Weights of a small transformer language model.
Size: 11 layers, width 64, 2 heads of 32, MLP 192 SwiGLU, vocabulary 1024, 0.718M parameters.
Training: a variant of Adam for these matrices, 88M tokens, 5837 steps.
Each number is 500 + 25 x the weight over its row's rms, rounded and kept within 0 to 999. Layers, rows and columns count from 0. Numbers have three digits each. The size before them is the row's rms in percent of the matrix's.

# v: layer 3 attention value, 64x64, rms 0.158, rows 43-63, columns 0-63
# o: layer 3 attention output (transposed), 64x64, rms 0.152, rows 43-63, columns 0-63
# gate: layer 3 MLP gate, 192x64, rms 0.271, rows 0-16, columns 0-63
# up: layer 3 MLP up, 192x64, rms 0.24, rows 0-16, columns 0-63
# down: layer 3 MLP down (transposed), 192x64, rms 0.177, rows 0-16, columns 0-63
v43 062:477493465535511526490501448500490506529523477497464526487498503483476542477481483498498483552522477506493515456486501506564530506506486462478524468502505511500524538524487493506548525502546456
o43 056:524500467497471491481483505510473469496504485500473507474501489503495487530503511534450479464509550515452443503526538497470489507519548538522487529528477533469470479515481483521460476506529510
v44 102:460482536502520473514495501548492513483489457540457477493479474479489486546505514487494496495480508561443498484503519498501506470469559468471525499488512497464522470468480481492504481517490475
o44 094:538519481537494488511535523530517494518495492507541519523508496500463438464506497471473521505478514476508523455506494503486498561528524486481520491512497457453510496502479512480522538495504438
v45 090:510519523505455536439513507492524495482476549500551534469513540512496481533515522514482507507456456472511518494521474525509478532493480480465512490514457502520504545493481488503506543499500518
o45 101:474478489530485520495500442490509513504509488497470475503514519516495473529519527497453496492515504499502419522481528477523492449484530493529469502497490503497522459516492524478471431493515533
v46 068:497496488518547510518488497530479448448488513510504495567479509503454519493476501526507406489529518529519501512493490518488489505506495511538483515545495521532508488487464506504495494521510483
o46 066:545518482444511529508503505490543498582524504471524463519512556467518513472533511506477495478530508498491509494474490506494480507480469484519509537535528514509492495517519536483524527479520485
v47 087:476526497495522451503490477558493496486477473522514524507499511498462504504470493497504495495502537577479500509516492511470512486469447503539487477525459485465465503502524470500470526529481461
o47 087:530490506468536525471464546524510500481505502511512513497504525531465476486506465419456500488526543490506508481517479489484516531459472464510491519484505510454519516512533494547508504502518500
v48 074:461533510480467452530501463494487495528565540506471517506487514454509519501521456495508507527529527456509507459485480485516502533495476499468472485474538497472460507487505514530502513506482486
o48 064:518477482495516477476483559486453497518480481475476529472515495472488468467470524490508467512521549523524536531507483497449470510534491523460493506523483511527490470469515484499501513518499556
v49 089:507494498521484483466473480470510488518467461493458504510491522560513522508518502513510496526489487470527512467493488478518493465494517532528460480452508428525455494494521513473506496482552516
o49 095:495501519503530510502481521491477471437484517488521475484463476516542560517482489572528478528490487516496518489511505523479508502536523497489473520492533445536512534508528500485528523504481500
v50 084:501507488487496434510513464515471491488467499495466486515453508491516463527484535522482549539512528542518485488466508523501495479493458517549463532480521490494486483471512501521498520473522542
o50 082:526493536483547484475485531521498474502488477474515469508490512469513480446497505459520502500493520486453514514490493568493537511521488488437504492482504475487480534481557502510529525521513498
v51 080:515483527503524502563523545519496501491557494535492509465485468512455488490498481499496497474524473519479474566500524521477500480531541486517491500523511528496502500501506508510504524540462445
o51 074:514473465484500493507526498503544520485506568529515526500538494472514468467511494479506505496473486519526554492511487488532491499501457460487517508522507543491497467500475517527493517474491424
v52 076:523549504512512499498485477498519463473507463439489528543514474548460542521525481487512481505517514464536496476503504493452513510493516447489512478494499471498496493520486494519500446529525525
o52 062:482481486498498499540468482513481492540515517527491477466505529484480549471481506507472465499488513502524572499518504470490483495478494491536492527505520481516481542506483499477525579500508547
v53 071:490496474499504503482491503494460487509520484534480508485547504494470493513511504471507520484488493578450519496524529472508494491502467523460486488520476473478500476525500472481528507472535582
o53 066:496483563490489461491519496503487490472487505525521518479478501537457491528524485492452513480495486475489476467480518480488459514507521458529474486479463535548499530524520487548524488504492544
v54 071:441499489494464509495486499499481502541516504514498503486492474530520530535508469502508462566470484509534499493483491491500453494493462505455527515448506482528509511485486471452504496474446514
o54 080:501552504531532510466486531453470500529442526487492522472511483533517504513523496543459489488493508489508447500513508446503479500515505501490470480490507494544481469491517493458517471530487529
v55 081:512505499532510486535461461488513540457467473521493509555490518456496525543511498490496492522540463491454500503478497486488508465527515493505496485495495475497471507512487453495470487533549453
o55 069:497492459470508514489551525505487452497518496510518469489522492475448537518485512527466486541487516504513484477492511561481499526520504509521505533521490482445489478523517485457482550472511492
v56 068:503493517484467469509518493522513515478477550461509497437481520494547458479550502511509488479483532506485527465507476511499463485484470513519456480522487539510476476503484514487471484521459464
o56 056:483520465517510508488493545507522520480516446490468496529499519499498453487488488455559477490521490529487541513493483481527492537517494495456468535521511468492563520490512504472474506496475522
v57 079:519481538484485522478515484489510527463502474466540499546507494510524520502491496490522537497475511530517460557497501517506544519501461520481483511491482474499529479537524498495471418510480481
o57 080:503498519478477506516513517517482518531550522527478518507477498486484508479503458459522533519453460509505472512533495500501496488444455495492529470440518491462474506512524474491499534502471543
v58 084:487520531502548495493487471526468506490481479493525506539499530485452509537471493500490484512510514529562490471520520493466485503536513510559479515532530489475505525505530481533503528532545522
o58 070:525490504434478523496493470487500436459497530492536468483508514498479502487488497487507475477549542464519492491475490499500515475508469460543530491484519492465470488516508508542521542492526510
v59 088:532505459531429515510458514508506525529519494546498488481526499518479494504499536509516492514504484463480497496507514499485504486508581477526556511513475507510506466484511475478455489510531480
o59 090:455503502518496514528525492496519516454503483497535489542471457480507526529485518536489461519514469483527566485526510512504514527516505526511517505512508513471511528511460518497477534479534439
v60 094:529524519520534521470508490492479514493510513533444512509502478506452493501496500526501509489464506459489488479473523506461488508491557529529496501459503533502543506474538521534450506527465465
o60 094:530467505489498497529531515496508520479525488487507529500481487440528491470493512567531495522542493503511512481519504481525496475493466508500521506494512502441501527483472482482554541519523443
v61 065:462506454470451481510471480496540517507492484440500484469529497537505453471486513503476485487500500498503511499518441507475541511464526497526512513525469530496490519493498530537486463493504462
o61 057:485510498542535545535420481515526507506509477530510489543522508514507506517471483478515519527519474516490538540517471525509510531469489568492493499494499493488522519503463519526489510491527516
v62 097:486502462497481477546523485490501474511493473507520507498560514490454503503487525494497543444530532525510500487505476507492473518473500489541509506570469501467469462494491478484488481484503546
o62 094:488492510529500480523476506543500493516511469494520497532507536503463511512502513426450499494506490502499570483509493495499541551476485501527509477485467545512508530484519499557499485494522520
v63 078:475493523475517470522508485496501487521508544496504470517476478452515492489498496484533494478478538459522489486470519467493528518501478563527454491462500544477480527506502490538503469468453523
o63 091:543507522483487472477499559509476501495489475467499521487489505497488506458488504502576515529502518504514526518500494488490498537503437521454537482500508496517496546488527447510521537519484507
gate0 107:508498474502519473456519510477502514528467484505564474486505480554499522462473544499501511532442491463475468513486498508491495531491488465480513486522494486494497466558516469499507467495470497
up0 114:531484464491486476512543472522480507536466534468541487518470447548461554502494503499470512528481508512475493524472506512498513492516473512512497466502525488529511478555533496528502503490509466
down0 112:545507484516483486503494461476533520477515483495491501524496517493507478500529510403522517508496467478497577498482512510548497523511505527489497503481465480480509493513519443500496520478488486
gate1 069:500485510474506498488491497480506498496451520499500528543485574492506501507568525482470454518535443490497476515540499501468527468498489486517509489541484472529507514504487470480534510486484523
up1 064:488478500523509435480497491513498484496483501520501500446511506497488515509492570495520506532495529476518503485476482501460515475482495471545488495492543496498470488519535459500550480524508566
down1 077:485492505487529542493484525485504489478515501484528506503513532465519488458502511408489499489502520530516403496519498479507515494466502477491502495501494488487464488506522509515486461492470533
gate2 091:504522543493494471459517554470536528502481507539502544485508510524501497532489523478509481480484500500494480481449523471480480526511509497499513528537433475497482463496487470470514452487498524
up2 099:490528537469511476488502527511482452507524448499542500502556520533470514467519480499459489493564530471507524479490506523507532526467496482511515494532492475467489508520523501531518506470512526
down2 095:459510495518515496515518472501512476493517528502484489516525512475515479495474477525563531511455484552480471488527499464530506496520498487454523513525504518514532464525470559446485492486507487
gate3 088:512501532509474495499510521483569525491524487507477525427512490478446498491517511504473497505527470484541506504543498535484510473492474513515536533480462496492482489493485456497516453497489466
up3 093:476478508480486516514514523531523512488464523521491504471513551496470540529532499515504501500492484511529498461541531531461515464531516503544515467473503507528472473467518482481438497497487462
down3 092:542520496483484547496464475492489523488499506541504511534521471462498501526461495468487497495561524477527547480458527452526482480480510502469494515505468510483516537503532532510535502508512517
gate4 108:504518508470467517513459514476510476499455467494524542491450489562509492540532505537479453474483513484515495511473513471478498501522516508474467466503521475520502492508460462469533483483484504
up4 108:511515457522478569494498504482482475483487475509543508484475495534492509528493494512493475472452498506505486526482536505523482456516507473479512442461511518487483495534444515460509529522485510
down4 107:507484470488484522481509491516468509492516503518491481507497517531508502527499508488493490501524472515526580517459458536510489496511501509516470438503503568493506500476485433480457509516529496
gate5 091:510511486523484525483510510497553545491504511537475508464514503468524500523499497546482455492498495506463485512491482431515482468510511501516508517515476524545529468521544484536505523448523510
up5 081:468502530526507447500486535516489492501518474457504505531424478546528526516522473483511525528534478515507492498546478532505530528492525524494491547483518480480516524490485518493477493502512535
down5 081:468501543525499503509470483476506494495499480475486535436498512502500528501471501539421497559523512527485478479507472492476504478486511536482522499496513509525493534472462506524486473542485484
gate6 084:472490515480496518525497514488536459471547508530521468468514501497506467514475498471506474499524522492481503495564491490500473546514524524547485489474522508480535476475498466478521561480479528
up6 089:470482473494485457517497511501521508459539521472451504542484510460503491479491530500499538481539477511477503509474467532519470535483482517450435477512527483495530510497519482511496532488482519
down6 094:494501516494489496502506514489511547497509531511482542506481460473526489493527482597492527475510460489486469513449541495516494477478491500471474504477514506539493476534513486521504484488523454
gate7 107:504550492547515487496529457522532569491506496500506493542494475476519521520531521530466480493538508533485501513506517469463495470494527506501530485521520530498474465488490535523466529506537497
up7 113:492495481478512509496531499462563504483503467582476526493529490480542505469496542529518486480515481535497512518513481513495523488505510526480481544489451510514505505532464516469464497496475506
down7 104:528506504482495513505479487480485500504483539484510515504535511550504534479487485434493497488479513501485515510482498542526555502518513483513491553495478484540511532480430468503498446500503467
gate8 103:511501549510498501519465496496492521519491516496438516488491492492537527518482463542528516482452474532537502515489503504461460513510552508533492492494521491498524470489521421503476505487497499
up8 099:451536503516510418523547517500495474511504511523525490492528470530495505510462513484521503466495490512494500493477497484499526458543444496529493473491560468504517495514509504503537496501486519
down8 102:488516515512466472494467490485480477490500502487482514504516501498521534520507479558536489516503492490459553468498439521513519496555454469542507472501525480502491511484559505531529480504496498
gate9 102:526456496484475557523478473550507469562482530475535474509514439499495512507518473526491499520523469520459469496485499523522486508487489473502538501497492487541489485531500507512460507489512488
up9 104:464505513525511520490534524518506522496503478445509500476516502466422509482493528490520488462483526485561468484511495470492487493489458514475485523470528525456480519478526494515534484497497469
down9 101:494529477473527477499489478537503524485476510491448533470490491435495517502483521578470489478505509471548492471490484481467520500470484477488470514519498483510456484507501471528535495508488489
gate10 103:509512510499457495578455511528472472499496518492468496514487474486481522543493520508487486511514517520473500523494460501500487529448535525502434543485513510488489523524469500483504520511497458
up10 107:463476522495485547489503529507513555483532462437510501486474517509513492507466480475500517485492515519496489495497476487487483590514512493490493489533486493470492487478556503461492493474488478
down10 105:524494480484540476494477488493527516466524528465466521510526509482475546513494511528449497468492517489523535480518532513507522475475474498535474492511453545504454528484498449486496485516515533
gate11 110:512499513448475512480480520507537528549504516462524503522488455473488474499526500501457507510501483520463470509500530479477494534490523523501490499496469525489545537512538511447489470500544469
up11 106:537507492522478534523504526531490528506535520498545518482520482512514475523519495540536544483489498455486498523522484496491486486516498487518523463536469545490492534481493479437460511466486468
down11 111:551489480511483507516542503500513502504488489515489522498529493491508445459459502449455517464492558485490560494485480524508520519491467518530536496549521471522521494487505504494501492508489464
gate12 100:494458488511491484457451505489526502502539476547561495451503495484528518518493529501523443480503518485464507518512494456472461493502509466522536525519506499541498471499509517484488469482495501
up12 100:486512452543518461480479499475465546461497481544500483489478511475489461496500477461519513560513531517502477487538502533540490488460502527498494520490515513472522493486485479487545488520509528
down12 101:497542450473501548501467474461510493457470474508488504507533494522523517520496512539497493528512521495508507535472455503483515468496520528460494523523484484512512533518460490517531448529511465
gate13 108:518499543489498531507534518529555505549465493498545504503499484522492523526537558523501476492511514461492507495530514490463538493532490507520532476508508504521474474496466484500505501534439505
up13 106:487538528467495508492566523524498465513486490501505506503503463559526503533519530516533488537527523545480518511503485523484514481476487462530484462540543498504501472510508497526501487503468461
down13 102:482541544472501456479503532522546503514485487507513501504481525524515482494475523452476539465502548477532498510493518554518511504532535487507456536456460505479494492482498520473507498525491505
gate14 113:521473528495519541503522480518529538489465482454469510514531487469496510522511450510502536519484482523508483460511474502465510537474531540479475548492484484497521486553511474491519534475504487
up14 108:496490525509458469520508524521493513533517507527511529496495447479529510507472534492492504477533511450511474508496556496475490477510530527502519457490509463493509508475526501504488461558560505
down14 106:517532505496502520477501528489504446503475544468453500519501465545465496462529498540508463514532532483526503495490450485492465522499466490488492492524492522541488480486465485483502472475529530
gate15 100:471517520476469514499492505517534518525485477504502502524464551507467521515525513515451520499502492526491475493480480520463463561524515510538462476465502471494535523482459531537514484488531500
up15 101:452492510473494480443466506516485499510499469491500467482491500483491454523482508497499495524523462488540480523492519502486497528462479474525494520519524500443525480486571517503469510525542531
down15 101:490477499482487470524483486514539468432550505529518464470462484479455500500523509476471469490486488517486469484501506502459510501512485458511455473462501515499471515516525508511528458504487467
gate16 108:494525533500543478456531493554547510497514460515497520505544557450469545495504491509482482513538505510475465462504482517470501516515494499492503548488528500497504484469485511473514484483494475
up16 105:514501519487516455499517463495520501458502456497458520466516527471507498487506450506527487481538531540525470473516481510495500487504549534482488513477503449491471492548490515475481478521487542
down16 106:487473508483495484566495487488496506554490515515523496529553498495524541522482529458466476492470504511524521520499521490518478536491464453511496462485486491501498492493487461448458485490482470